Weights of a small transformer language model.
Architecture: biases on query, key and value, untied embeddings.
Training: a variant of Muon for these matrices, 129M tokens, 3880 steps.
Each number is 128 + 24 x the weight over its row's rms, rounded and kept within 0 to 255. Layers, rows and columns count from 0. Numbers have three digits each. The size before them is the row's rms in percent of the matrix's.

# layer 3 MLP gate, 384x192, rms 0.128, rows 31-55, columns 0-191
095:119086147116101171130104128151117134155108149121153097158150089155126147093121123086140096102125110107103146156138100137111133147131147149135102118134137091139111141111130091147139148112130117142131107094176081148121178089108130140082122150147155157114119086145131103117113115124100161114145147130132119089117137100147090190113131125130148162097147142077156132127177196112094126136119131096144098159118134168109109180163097122166124120146141120098115126121151103103118103124111141095140131143144144118151115094154077185139115094129125086160158150126144166124102131126137111110
100:073096132131159155132122129090119114120155143118136119129137149132139121087140111135125086095128123124142149072134152118091115167165170131110107110131149156136128104137102111135152149178172157094094096103129077120091164149114176123135127131121112164150134123104164088148132116116136117157108177171163121118142093100155125130122106119151125154111138150143110133193137104091110149137114120107126116120114106150077121155166103099145107147127118131094096149143168121134122115136112094147108133142094119150070103081100108142092097117154104133115131121148146101160118146123176135158
098:131123166121120088123112113166146092154113125135132121121130094146109122161159093127148167157116121083074128146141109133128118095124094113166124127102137100152143117128090133117151111153131128134129080154137149145129174143129155159168119145099147144113121110137114153110135124143158120121135127134099141141124090122142127121178095102130118185152082163110120150157142130131089117096104161144190142161142158092097131155148135124082131091110099186098091146108117112106101106167092158129141108099109166151131099108151122106161122115102160120131156095099098085155144132117099150135
094:082136166103162141114091103141153168132130118123122133131128117134153126131155173088165125129179136132118112167092140124138159136149085124175089126137148137121146100131084117145113121105130112110152094152141109138149168109090106102118180115143107138125122114107146138186122111122105119114152145124163113130165089110103133121153158193163132127091170131125123141117135131137141077144103121088112152171134164150110116152124169163106093124117120138124127179127145135138103133184109132136113125134102147175150132117110082102128140140111115128114136145119147169171181150111108097144
093:112153127133146114130128067137157157157139156091127135166119142117161078148090126068103106153110122119112131147131056121155158123162162172081153101148124128131103097113162148110086106165103144106122126073116153120094095155162117110142147092087114084150140132113115175183170111129123159109093167081122099135118117129154130124133131151120107115128105159091117117111130115162100097129139142101120130149136140146137084138121146121116123132141096120123112141155119128113139135143109101119156140169140126107145137105155166180115154132098108133109100107105147134139125160135127155140
103:132106117122122152095108134108105149156148103110115140082155154103108145113108138133183111113109204110146091123149118104103125092144128135141105162182151119167123143128129141116166107089126142170116149112125156143133178137080138088121130099128103099184108134166131130124113114131147180155155126168082120128116096142131116131118136149154136087098098113128133112131177154156116123088097139126117163149145087129117081133115116114098148116139166129112144116132153129119121137124138111093183106120104136131136144094117125092157169116111158078168136143106098105147111138099105115138
098:118137089116165124119141135127150110138094094129123103129142169120118110157168116112106110157094136141153100096199118102129077088108101139126143126138140128141131111096111089171119148145098148090105129133160105178095129135100128145108080125124122091070135125159125143105118132119138126111087113101121129094135103117110151173110130116115108102103133154115113115112129134142110124109147141099118187142157118088136134075088069106109116126073147087126099155175189112130147128143146138132134145113131088138152172161121111171141127108098126150133149138118106107113124109109126132143
102:166144168133122178128137137130093088110155119168075132113124125172147131108118159140111118129097105134153127094105075087115117159124138150087141139137144108131109141144125159092130105124136136121137128147118116110135115179125146092084140126103148119137131154118114135164122122107132122098138159148081136117169128133155171125131124151085173052111138133104113074097146141112127136112128121185122119107133154122128129107167140151106130131153120139163134138176198117170145094091131131157106160084122134096136157150131104091135095115148125096114140089163129122125123133127159128145
093:139153155108112096130105149149101187120157097109195127161107124124148119150136107114160142140120113102083159119155118145158117120154117093130151131133118153115128074138122109149126115125138105148102151079115099116179107147103164138120149125165107129127152163095118112117138123095100118122133169158058101082146150128145113089108141120079113140117146074154116092130118114152109150128128120149152119125104108102119153143131130081096157120100105139105148162091124146170156103125119149118143128161079151130133160129127154119135115094138130146135145083089146164148161134135085129132
101:147118142147115158151107141154100115116133131134172137098159142114125154131150122129108130110112168104135141101091112139104160081150170132139173126073141142118097154138103131138160118116104136123150158130118153131141173081155116140166085130157112120158099111119145179108124134114124144106137100140123139151130131135088102149124150095160110144084098175142142123099145121126126104115128122126140083150123095127132150108117092108127160131154146122124090099135140148083167092096148152148118090100166126113137122087128142076077152124147125145109146122155156138127033136160115102115
097:116148096156133140111112079128073140152169143117106144108096154160145074135129090134132136123119139113130174168122142170108124098162121108134134114115112160161166126144144136174115127075105117114126176129150125104135096105148134143095145128089110106122146101105167146130123127103147137132099100145111185147186128133122137123162140131174153115124065132116148115152171127149093081110104114139124093166155146123108114131110106139126087133080115075093151111152138160147139102099104099111133119132111118103084107107124145111131141142151143130130175179115130141110127129120126131121
096:109116151109118146090151085131139149137126128160090161155154066121158124124142139129104126129149177141140149110111131119157090133098114110117083141114136102085096148130102148164143172132147126148159151134127167093097093121128130113124143167143116109107145137156108129142109119150134114149131115111149152121145119074139125136115133160150137127105108124128116121154129171139140137100102116122149100091106174162122099143133106134091137105128157135152083094174101194121138135129090104127158147143141189131110130099137056087119136098135153129110148147098086128137132136183086143119
100:122114126115083131120102138163136164120092107147149111131154160139099142139150111147144138094119162117101146088099115144125097109081122195150125177147169075125120128108140159159125147148157131086136109130170101161118089089133116108123154072130153135093147132140116117126127137106105143147113139141136111144164126135136098098146143123112145120107126064141156153137151122121085142130107142095107113137115092181135132095092139135156145137076124088111113124116160110129127090157145124114163102084149102086120156085128160127120117137102115116107107143108126113144104134075169143110
103:148109111124139118109109143138110138140108166097142130078110140154086141133096088100138149110104144148125157127118150154127143132110123091163103131138143121167100140093131099086165098139111115104128143146120155095097139121161089140162105156129086133091131118151112111164126135155151104117094123130118123123120149114130156118115172150130110133147106134124151169128136120136109176118139111143138106081214121117113090109162102092116102113123145150170084130176152069107149090129168100148123165152114151098134183120125147134139126112129129138119118152122106148102138201121126111146
100:178142129098103144151110136137124140157159097168111114081148128118117108133123111133120095100143124093135124096144134143048075150131111165109116106097091119112129091142110141130112164117124151111156154116115117134132141083072164151109123128090128148154123171120100129157183109080105134122105107152148131099151128140112124129116147076159073114109137108137070122116107145160137101114115137139149108123100097136126123152158131106130164112117142130144134151155092134125095174133104104110109154169105116168140173109131106136127101131085086146106153132107171129130124136123147112120
102:124142143155154146085127143141099109140138134107112109090097092130120129138120155113146133107158157087113101117129151117106127110166147139069159135112127119170102147119077144123125148147139085117119109109103138132144116146189150128135102130099105088121125138135135104173121110083166137145154130095119126118127179102134140099134134142112120132153076072167145134100078107159116107091137123112123161109140125155115104169082095102122122130119149140118164117140126120093125116139109123153141118215123130128143168086154144140166130102155135097112129081134129152152102158096100134115
094:112128103117131126140058094143144163099118077148075158109093151156137116127123144165133167140137111116122133121150128144104145151165117119139070115176140133141145177080141110116164123141141092133125044122116092112149116125149146126116142093131148120140134106114122170180148161125148124136122117139112087117139124121120145171148137129098108093110124175061074134110139084111126138137118147116118113113089097119133134193129110124145152111123141150121100130136076133118096132133112120117176147150124127135139146142152118069123085142132141103120135133126147133124153132107115116128
093:164163212068115096129140145174100151078125151150125134107167184158129150139082121138130159145144090122110093110105097145116101107144101127112093119113089070142144131110107103115139093127123164105075137131155169120116130122153120126143104145132119121134142157130136103139128095146129152114175139138099143148133125133121152142107096116137115115161126131125122125084160152123135134101129107162109086153106126123162142141167139097132113105160144127110122149142187108134085125131128076125121144127147131130190114105125133132124129138150080117155129132121157149099163144103130158112
111:135142121158134112118153135094079099146110117137144136167098107144124125122104127145126135154154113115119134148102119123095182140143134133125102150117189144115137144147165145121137116074139151117152108092142120146119130108133095142094132157091111104106152108144133100104126115140165143096135092161109156129133111117120147121126136128141165145115135143078159126099127118102119142140122134158151136154090105087013145139153135141112105136137139134172108117152147134167125122153112097093150089161128178130173151105119124153140114152133102098165113094158112154148088148083125086129
100:130080150105131087128141126097129156103148113144156097100139155109112144109080114144090102138163108133157103128094136150114087124119122122099111145102122164088089098110149129121126121153123178129145104133118147116128098112115104078135071102132102106153098142111178148111074132083094165147203106122110153132113099125118139129123148109130115155100135100106151106106151123126130156135134115149111140167113148152151098152126152091145108155094102176102131192128102114169109124118092123121143114130134106114131114093113164126122092130102113136126098161141101109151150099117154146115
096:125116156123135171125158140091114149134097145145115135114115145153139112136155117133104109141123168117155145112124155081124127175102134127132110135111107141154168117113108133144123124140166143140112136143132143135091136098129137111094150131116122100162144122132158137126067155146146119103123099140164112155106128087108157151099100126133087103134121128123125170125143145115154171089138128132133113110129132128115149110125118130131135154133138085055144119070165114120098089183145144125065137102138110068111142154116114123056144138164091104115123090135134185127166128118158137067
096:135164132137143103133119117124138158148121131150137178135162136107132101125137120129090094130101130165128109130144083118134083117127123124120154136140132107105122146103177109162111145132139157121111098153176137154158160124167171100166118143101088164093147126168134151157160147162136109129107121141135112159115170118117171138090184138152063130139123133121103121139135109114128147125114107131104119105116116128140152186143148126102066092076173130124132123157161102090129125160119142118134122126092180140107153119133179147114124132150118105120159155157136135124108126140107071085
105:118155146169091112128136115107124129123186166112142126116163158119161105141128142119145142126148102109160110078130129098117123079122124113115154113134144124101104128095128179183099157125142156105128088154128109126119091121163142103117141123141092097124106107150162119108093088140167117067118131152106124082133131115157139156145148149113150093149141122145147141100102159113142108114089156144095173144147112118117166134151120166146119129127141074098129144116096124115182162104128139091089119156112101118149147124145062126133106088117136114120130159170154115104104139161117138114
099:132133159130163125149131120119098120109157134116137166146126122100112105130128130175129149164120144138092150094121139134126119161151145124133146170160139121153181172144121085165121121153120135115105096122084129136150095111158152112155079100093074094110148109129109127126108120156136100141129130194115113131137155152153133133132095120132089121170086159100143110116125144101134162087141127132131105099116126102056128141148100132124165148117181123170136132142116136160125176178119168146090119126122155122155155141150115137154151135130165107139126132093146134107133199120144129158
105:122122096193111149142082158139124128167084119155117131121126150154130138105136140151125122106095087151104139127188122139171136096164123129140120122120156102114101162127129123165077182127133063136124111125099100157100129112130141088114142134097165127114148147090158135147089118109125145149111105192119110139156153125143158168120120174154133152101143128126057124106136107144150128128080096101102149127116117101121171125150153154103136150151118143127125106134092153141122127141143102159125134134116091124132129185121131117109150142104138152138123096124094132150164149130119139179
# layer 3 MLP up, 384x192, rms 0.129, rows 31-54, columns 0-191
098:149140129149166132111127139112148155135122117120103141118084161176142109124136154130107144116153187113117149097106146132156155137136131124113165135130108114135149151142129173126128100128132105147118099134088123139139106110092169143141115083145076145152118106165113150107154145159141104096117075124082165128160118181098114094107146135132107169138165140111146128136120101114136139072126170160109125117128128130145117106124165130098144117092116142181131160171098149164170127149171115168122134138122111101151113147091150087142109165129139153107094108157132129093132089123077125148
099:179141134120148119133127155167136118124099129128098140153116130095109139108148138134142108151109118082135126159159099112172131134090102102105127190104149098131106172097165142119103136133133110141166164123141120144140149098126073090155149152080156131119156139163088147134125138123072132084122126100083145146129127118107127127130124093132161153108093132115088129083146152116134125135127156185122137105171108095125172123112134124127140157140156112129110172097096142140151122099149153116131139100123190109161140162130179139126147151073102094148121134141124141147133138160123121143
098:149130166115084146118132130140117137125153131096133190147131158118160131133136197118140124125126086108153163126090135145083097144120154085144123108120077139121129110106133105139117135117071159121152127096148116170121121113123117110090117109131110089119123098121099096119167111125107154145164101136199123152131110110130119112136172165164151117138112111068117096154099137141108139090114093090117125087159130118119125121107098116102119136138167127087079146129125118150163118149141134111093112131163142120099154095140115147185125130182131140127126146123149161133151129153140097113
102:160104094104145096117156121141148088103106124150094107104115111157112112156072159154137133141136106112157138127167129092136113122157170070092089096146091102133145114109178112096136156177106127104058140085140098155108132125129129146133127154127107109121083145129136122125149114159129137136123098155152138103123106165110133150140106123084095123129166120114080106114141150175175136123122125152133153155124133096118141094138071130102068120194136168138103117090132099102136136098132130129109146117123143119117123120162116121114121133120128095102157136099103107137118122136134113131
098:159165166096116111170099102046176150120131134118158092115138110109139125077123097165087135143129141115131090115092170109124116146106159143158166104067129142125177131108153132154106105110136101147132160121101153159116078152108111145143134131111128140136135106150137135159162106135126095153169125133151111103092099181094109140127140103138150090137114155124142141139124093128132146112115111117117126114137144084161104152100106112107106175131143139180135157106117094140127128105138119148154120129133125132108131169135130157123136141142131128126137112122134075176103144117176095134
102:081132120140073123136145108172123121093144117144159178126087111107152173133131073136095112103066096096132160112112123071184127120119123128128138139117069147107128113104120113154126113156122135145118110114153104126123126111121116090132171137117129161105072098162182170133151105160150138087105134122105126164081135167134106119122101105155102120137158100175128064136152154133138142149142113161135096122112135114099132125140170109118119155164103123137142143105130103129122094126175106138168131110107124139132137112144161110158136128135137155117140126112132118103117111135135156138
096:133129137093104074095127117121110181103163145097163150134078098074126071108124090132136109125112106145133081138090138125128125126140145143147133115144088124135124088123112169142121107127108143112146121143135164095141114120140097138112113128108130129170113097086102094141143138169138112116128132127122128093132136152132133191098123145126140092119114115148162144139138129081122164175138077146152102078139110142155126159101145105116115127137152131148119145144097103122140117145132152146129113134085160112160119152124154099166131160055110112121117086120086081119115148162123161128
101:152181132125116136114136115144123078083125148123085082077122099171138132092136118127135098105115081128131136143100153152136110129122152141123190177126096100082117153143124132107138090148129135112199156116136144116126109121112141103106125131149143162128112114068141144129112108128138137108156112104120111128119138131092112131089096099136115131135158149125136127131126119114102085168116086151145114114170138146149149155117099160115149127133136081152116172145156160083110088122114124192122140130124125107158152137142105119094105186134132101108128134118092119120120119163149151175
100:110155152126129095067158182135131143128144122135189132162166108169124190139156114159127115161130113131099166150143127120102142112112143119137100104140164118093145133130158108119145114107120102123103132119139082143148122144104148132149136132136092119167124131137121160124115133098105100110146181138099149095133138133138116096095107110125140177087140096160134151141123102173131158122092131131135095164115166148149135153180129120107111131106123088123151134118127133155149125141138162144146122167107161112140149159186138107194070137145110103122133124112119120091143109165089128136
103:126159161121185127080111147075154132125127144109094129152124101169137143147165142129140117109135136141143157121168118098108128117130126135074161122076145114127088155160133119119153135134130152150116133137093164157113109168113154131139122134111121172083135121132131151113064143145144118107122098134142144185088091151135062128143118110126128126134160130147110111123123150163132130109124104135138114105156151163114135092131098072109104114097154142178088106127086147165156093104101129132139140122167141077153144151147101152137108163126100131134128166139118116110118108094110117152
099:148153104134106107088081131089127093095140161099106143136080148117104119153121118115104092097088109161116141144162115151092127114197135094123111112129140130156138137126123124179091099117096107133102125123094128137123110108121135158116131166131132132094147097176149125152130151173143134122126120157097133097113128146081136117143113120126114124160090126139145145149140142169134124155098140155153134150118141111098106082136103131135157127123113177087116082136076117098147105097148144131120128099169111153110090117169134121075128152113132179094138126145164144085098095107122129127
095:130132119111125143120116105087131158143095141100107092123136104100128145090166136131155098137107130110121123097127121101144091109113127110134096120111116136107146111133126122197099148135106128106116137090131126108121123135175114138140104131140092096160128113155110149123093137128126129138082149164184136088153134098146118150143114178193076122097122131116093130156145152151122107101109145110114121109137154176113091136141104104138114137102181128099080101172126106105129105117119157140134170152138199175121122099154141100110166117068112129104158111130123151125139157150121153132
099:103129180147136131102149112129146141117092168055128137133140158145086126087116145137092108113103090115135114110130147120123123131155170129144156103133109109131187143145118132131165091094145117130180139139133156099135140137124159135107141174127135115173102133109103124105116123151104186108165148126162153149113151114147141149106015119136109164152147164112116140152120162134153121137107113125157134122117141120123165135134134121163118105097123114121120159090160114106125147139104175146132146159132119137153086120118112184114125138111143136093147092127142146143133109133141131163
101:106088137075141170127106089129165115131130124162124132127106150140147161139133148137128165125125153132173119139159130085089178136117145154103150132158127134140096128157122164113122125140179139148169134166134164137129100193146172142119150157119160083143139068096147106146134152124123148127140126122118143140127136101134113146103180140138097097107155131115113082101102121121107096130131113136123175169113115118143156129095165142146147132135135111090139116137103107157097172142138171145095121089112128176113098121112157169137139131133108166152145139114138102163103134136172119099
096:122131113102105109138107099122120141095105138135116119118173139106129140116157134136100105138113137118122134116162146130107128141193137157124114138116116119166127111151103144113098191123096133118152162135137088118143178126116113079103135149121159143141134140153090086102088115089119087101082129136145119121127143168112087134128149117135105106139133157142131107085163144177116136151137179162154095094105121137151126123146133096106131134133173132066105186158129155119127093131122157117125125107114118118143125125164118108140179117123090094135158169127060086116126152151114127165
103:155056121154100152132110131106147136110139133155145143156138118124099144149125127146114150164116074073127105125127126147145131142107144118131104106127124092114114117125112165127106123135109116113148120141169132109152186140131132220075141131163133152103131165139093124133111163113154069155134107100102139133174151140123115135084106126117085140128119127155142162129128072121138149114136119129159145099159123153110099119161169124086137161143107143116135133150160115127128148169136144127105133092101089140124148124128104115126164113131141106164112110189125155111179137134159129098
096:135100114162079115149143112154138164094125101117109135123146102145151108129125146120117109161140107104118141099160124151109077135154102160118147117130116111190109151098071162134158145168122150137165086107064150129136159144093144123080090069151122135106152113148134148113146100110126118168138114112159132130169129129089137153093148165120099162171131148113114116123110067119129132142131156113119105109126099103147112129171135081188145136094129153114135127154125139126134128117147113089138134136116152096124167111134143129101153120138136097112122146163136108133086119088120160134
100:087118137132155123102177135137122125151104125129158141102113139114130135103112111128103092116099110095130134140114042145158126104177140085140138116098099131140098109163132147106081172116159107146126083100136136135108120163144132144120113081145179140103166151141163146112116170155115137105125115096126116144160115109136141139153113155109128137123105125111129069122102101123150077110131143094112131130129148104119165152154119142131138113184089130127160117146131154103155120131151120131103088098139140136120144118186185161134143092124120107168102164096130132107161113095131155114
111:108152131140120113128122117143045096126140082121127138141145124141141104108111149122149154078147080131096155134113130113141147139193109144140098134133120132135123165109145172111170083109101144129164128047176111158134103145122129118141130122104124119147141134145132106099115131135146127083122103123125147130147131153125129164133128115126153147137147150152151145103092165081130130139157146179145084112119127108086130164138128149139081106115109145130127119141145120173096135147119111093129131165102117079148136101141156129145069145143110091167127088142122133139118130097096157172
099:115152169114152113102121159145162094121088101101088172144067130142125082103154107135134125146102165129113167122152130094175150126105130153151129134146139103136119134157126122182146114120133134122103142154094136162088129137126143126132125138135135096126116135132145116147147118156143150126108146150164148114141105135154129093183118098133165131117131145132103126138086136176117145119148070138137109128151127118106168117098140174150106129128160082116119119142084122148135136131160090091115123138108110148123148120141098127121142150175150138173185104141089170151120137123173063159
101:124129138123106162162107094082143167131133174125111120144160079132124092109132131151088138188110110130185103076140093113125132099157132138148122101158165148152180131099146138126129161129143112096132106084141098125156123111125144118104162121075135105131135118121100134140116136132155106113150117136125132126177130103120099140150110152120108141157148164109114132138140166118124130134097119126134112120094124115132117145134103144110123100126133127116149125106102177158087137119160104183130105140078121112148165119179173097106156134137141097095105110117145130148173095098165183157
100:137112127113138096139140088072137125096128141156127134127155111094141184119135135109119114100085149122075136090105078128162168140174132184100141149134120142117125092079113134159098143156054110112143127141111146179123125119131162078129134140136127142156096062133161084123118115137105152129151130136097138134146128162111112157148153119111141125097141145112147153114130149138109141141139134177127120110144140165108147141123110084131123064092139156142153122108112114134166115094176125104130133158123105159146113108104151107102108087129121108145146148140105129128161132126130099119
101:153128144145140139150106114142115121085108153140182113119136135127167156089120123083136089088155075185123123113177125148092137108141168180114104128132129101143160128118142130175132124137159095123098134111115119099153168128112135148115146163115138128120138158107128141187140109153123150139133149110158130142112138132157134149107136119100130074146108086186093108134164139082110136141135115118102091100133176109156135099143120151104156104107134098142118109133132128138101125120149142080127103111147128112153138145130134157148119135135113116132087127180122158141071152162188141132
101:116167160127132140134138133117110161143135157099108120115080154125167146127139140099121162127153089128126132149171129152099187126126142125133162160153124102125171115115131106176138145161114113121135084156132116141116117138152078116107083110104131122121121135121149159134143146119150153119105153171102089094128145156170102109119110107145121092141111154117140124101188113120129110117159126135153088098104169157063160158127122160170090151125141100154172180114117123149089144155107123103121130133140110140142135132190166105157168154133141102136144108137155134107103143112105114140
# layer 3 MLP down (transposed), 384x192, rms 0.0873, rows 31-54, columns 0-191
093:114141134090162157154143114105147116092116140136171153076117168138144146163123169127139113124119123121110160114133136140151159097166118121123163137181156140093117072136130088125134133110124102077133087123127154117069106101136145118108118141160187098122121124113151146152155119122171132118078117113095123125109123142115138101135128144148154123142131129140130127135147133151055115075131132134147140109147149149110140113124117112154105098119165084170120136106176131102132155125115124121139120131125133150151124137147097147076102140138076124114105157163114170182076113122112095124
098:096120136089152133100103150095126097094126109096076142124128159115144124124141139138124107124154120064147152153124099167139140133107114129147143108125098130163115164129155114153128135090119059177110134109122140090105104134134119128131117142146131116104143168136142109124181129134141137106118098111124146146091163143106134138159163160088133075129111123089138116145135130125133138114099140175130119140177133119170113090143182127120141093097176116122080108120052168099119157130140116156125125133150130134136127138125115135131107126114105127158191135092115117184151106148126128111
100:114097163117144127100116147119142096150120128121159129130127142109099080143159117120118123138102148151125103123153069129114084121103119149123130159116147104126099100106112105103156136139107124150177103175155090103143155141177152140111131140129152169101135083135121138079133117138158118125099169089180149105145117118121092172102095160150066104156155145134189131120136124097101081101103118158149119151137114119112123123156107108158117116136079115153160141144119173111078098122151129128119149097105106134148141133107131118118131128090156144131147089104103104152144128104124132093
099:145108113112166127126151124113145154066087094126140104107115123129124123171137176076137135117149123141130115155119114133150148118139140119131139113146096100157123130150113130084115102113144133172140142148117128121136131168111087075107117152113124073146158114126103123085085151142102090145123134153170130078123125176122194101142108142096099112135127121159117102163095113161162132157128099107127149139128144135132121150108109154149126146163123136129130105132130129166138180094124108147123120082121155152092109125153154148140139141105131126089202107112144088157155111159114140165
104:115135133119141091122062114158135107138113132128128164152115157162142116125130127160204127128158106115128143110107143125124125109102114148155157120127138138144141171149129054125166121155148093081122144174102125134137142105114146091138132134147163176142136123137120158082102118098137130116150121181113137110149104122116146175130111122104155145124094095161165117152114099100093117123110121152138109147115141164103095112099119158133131155134132158132151186137142133078146118123125143138156126124133159092129109185077140116143108162135132128098104163137180121128076117135154103120
105:107184169134150121106133140134112120155116135155121132128121153129146096197151138130139150121161095130138137140126120156078100139140137125133050123110132105116114129088079128107110185097106142090112132155124124094124105148131146166106130132143087115109113123111143112095153134114111086129149119154134104140106108172124213159122139144144127114097118128137103129143094113104125076179116152113145180138127157149120106107180111134147114144121092104121102136118137153137156136144145115124105137141106097122138111127124144131093144141132149131140185093162120102152171125129174157146
102:168098110120113126150147110132129131107136161130147098132129118127143138166121120119120122123092145140104121119171113131133131103076168085153081126149105108170158098103113107123123104118128089118150125119071170148140142162118074103123122132099082155179104168124091128191132114117154146125183097136124142143144128109136146134110155161139113154129119132067129146093103141108129107114115147082129135148129125185099147135122139137140161145176105135157168165132119117127149103154130129158089142139166137131132104119122139094122122151128139103114165075162132117142132154094093119166
105:130118143091148154120134092130151137153136139142138111147083115102154133147162101106141098155078164109087137119120154133083180151135187128165117118096153167077097107137101152132149138118142122097141102140189100114103100090124118119141132146130153143129161111152125133118119168124147093161130105155150110120132092141093143140121137157123138163154130123150137118148101113105134123119170117157104108131118132156158162156091083098147138096150110114141153141109138141117134115204139145113160126138108118118137114145121075140071146139148162152118157118082118153147135162171143129134
096:110145120120101104127145101142139116105105144069130106122142107127184088148141130120128133121097103161123145114144142101149145142144125116187142175083157108128120134181159129088112132157109104157160129104134132147118140129143150151138157154148101088169108166101122134118163130103118137121122131140122197120098116090109141126109185117158122120152112151133091127159104124126098119134142122139105208147106156163195126154154108106097130126118135155089124130119096139167136151093165141131114164116127129122099128141114137129132104151145128086121149105165103098099107145149164131113
101:130138108120142142104139090105135161111133132119140103113142107133121131137134123144119124125121135175133145132195080146123137133121115162125083156123183124118129103148129103108139130162123125115098096109122107117113094132096150122141145123158136119091092103109123131149125128107086176128115160139118140115123125112116125106125045171131165128106145113159134099170158119160108197134114123172130119120162136166133129134149143136154121112136118145150088170129083062142112140184066138092156127149128138141149118132118176115095102094126159111145141121141139154086139165112163134142
097:126119140119118138131103124126099133144170140121137105111163136113120144126139122120148091114118113158127128149122124142138125113136141137147112120112153120142121113086129094076145154083142143140168107146112132095115123126105140118118113143117143139125097093089142082093107150166161106087120085145132100116112140085106147149135116093167137151163151142115123094195165119151117092135156137079134126116151121153066106179161136152134130172154119138115156132176163144096097129136134162101126091102138152078130090114160131139075116120127195135132158149166142130146158143134160171122
093:127115130105129078121122097101130096141163130150153117189115097115147160080123145116092127109125161167142128129135122127129123178138117144133109147125114111140143086112164189137122178153097140107123126087145103125138127128116143126147109139140104103137131120149127161115140112153127111093137094109178109116102112123148074157158182166153116167115090142143105088140115129166061122131103120124137097092092158082132159123150124144137102087143182128126118105155113096136137075148118119123137168159152136158124122117114130119139130122124160122126094115091111093095150158120113153146
095:166135165181135123149088162137120123106086110115150077127130153127154110159143147093106074149115137151105092145099135141138090082115125134077147094134110129133140118148143080160114135111153091112142111134102157155141115145126105089106103101092109135148155182106116129104061071132112156150147109165127120131140162109142134127140151122143106125144073112120124133133103139100157154114137081161125169100120162103104102110143118108120112118160130167122103122141116157152144113149128127129170109153153124120132099181131129121124119136119158149139176119130135130112112116135172098099
099:117105139151107112163116153133144129098123125082145107113131131119115082097103129112087129161165178117122166083143114115145149119165118141097123160097094136130137116149145140126153179132145135145135154145119082133158119144119076144128125114098111145127125158127163147119186127115145117153099149132106158085132141123171124093123079107104148126121121105132104111140100135101126133081130172120152122124116150126128146097120095133148100169102091114099119079104130117136135155165055099136138172096120100135140127127127119117131126165109082150074146110133116115126127108056144107133
103:126161137141131116130106115158107114074154100109135124125131110152122117147155123095163105109139114165113075110122135145149143148141161169165119122102135092154171115141144122112131124137117110096137142131135127161091139119105120135128152126122181148119116121158116135140137123129115107065094142117078148175105133173101102115153115122116101113129145157154125100092125132194137134123138192153109108139125134086153138139118114089134165183170180111131095182140066136120102138096137125159126132086121106094126163111129149123168150112132140144106119157130127122154138150159160102132
107:157108068151137133120104123130127084147149108181141086146124102116107120122128120130114125165116142167138138092089111158125121112128143153088116137182119126169130115096147137169101141121129084154125134149117100150159091118096123149083146104151130107122141102123128176102108143098115128120127140119125122116151127139139134154128135157146134135100115105160136102134133125116088124169079121108176145112135112102159112129142138134100134137118132138121093106137175061116092131137089169158147155058121078125133101104112141136102120123135149137195102118126088120105180149138141149102
099:100146086123141145129105107132167137147143131134119119114116123111110147099145092163131084111139130146131141140179117105084135128150166104128103093136129171114113101119161121115142107087142155152085108127143145125160115159175145141112113137155135122151162144111156164111069112123087124180158151109122125110154119165102083129146131176168127122128123166094146126132117150120141174125155145140104100119093160124122137146128111085115126121114107114086115143147127153106112184097109121134129140175141097144111140193131087094078100140150118157126120123134154132142137114146066124149
100:100110133159148119132121131122160145100104132106148127159154108084172114159145096149114116145140127114132120077097122098119138110144127120122164155205123130116158153100133120154159158185122096097089112125106118109151152112140165094155071122140096151121122125116100128164154136146138138146106128148127133136103122101078190114190138110125131147134109125139115127137109129121114132129128138087087124162131140100147164113139128149153161118150137147144120085138073070102139130150125135150146168152171157104135127169064145122122100155119113129122155139130130123150126130099123158159
104:098166152092109187137175120137098120113142134106142127135120124094124138087144131110114123140127111101096151133131154125166153138145117130106106140130127152136164157136166129147157105123096132119153093050130144170132104122134108088134125177096126048153153116104106086096117145153147152133109129140169134116155108134136171106148155088150154158117104137146134127078138141142138117146145130118130092137115133167094100110148130112133109139141154114167120139161180147152142144120109152126131169141152103120143141116140102130117157146131130103143054086128181130138114115129107118164
094:157106129133136144152091120119109127169136141138133162099148098142076144096136118140102133121112106108118130122110157096124108113125142116106153090111099137138120159160113140092110123121095175122156157141156087128091117128130077097133124075118117122175106125118147108125115125145145126136166110130106087101081139138159129142118155156120091150143058133125116098119138131105151117181034150148103122134150135129120153103120144113155149120126135146108095146118174176111130137113109122167123118109137146085096109125127178158134140176154133145125178124143142134113095172110118124130
100:124129086121154132111144134140168146205152095114137143125135143114105115111138125140092129122109144120134151127123161138135131111109122104112125111125069092129144089160168125201158122094119171170102104135149149147158117125141113148121161149102123104130160148172132103121114150142137119117115102132118141133115165112121164145125117148125120120153130136171103073116173168155125127119147095147102145127107082136173170121114150174130105125123136139149150131162141106174119137128071133167107137110181111117165158110145144129113150136125142141145150075139169075135131088124142117136
100:134168142169125148150117103160138118129118089109115137138100106143116121127140128150118167104125132118165139151146118125127126074091100126139128115120104141113158087153084126115154150163106105159107125104140076073151095171107141125124115075176135134124119132120111133173096131143124158182121135109143134106144126116126063112119086101095174071149146132126128145113146144176137152079124120184131138135135126104126135125138116130132128097120127120124133137167142125176082140115114152164146112114133118127124114118111136122146146127123130107111115072146066112141170142172111186134
108:150137120098123127164157122101108170103144135127171106134146147137127097064087115135157073123124097112109136143118117120161129163110152136133121117178149148121124163157126120159118105103143174096149149124105131125112115087099134168112112144140111111128120157112140142134095140130141126098145153163115190109165094108145102096125135091115107088099099132131128097111078147122122097083131111158128109101120114111146137178110102128104085173123130110176104134109107123130123112129148108112090126141119140156157147103129187116140146126100115140141200152145101126122112098108165138098
100:127144062108127140138139162123153147141139144163077117140096176124125170110141140116152094135160171126159103126081084129142125115110093091139136148132114158160131155151128125113099162085158142121128112126087130150108160156132114119077162126105149128182157130106177147096152147079154161081120129139095123110129128137094154116134138093089133153140189117126121112109116104112128105131131118135178125102149137120140126125117124146150109144128107096166123129134114097160159124076110122090145136111153157118164132115123122162121151130179168114113138101132140151139092146134122118087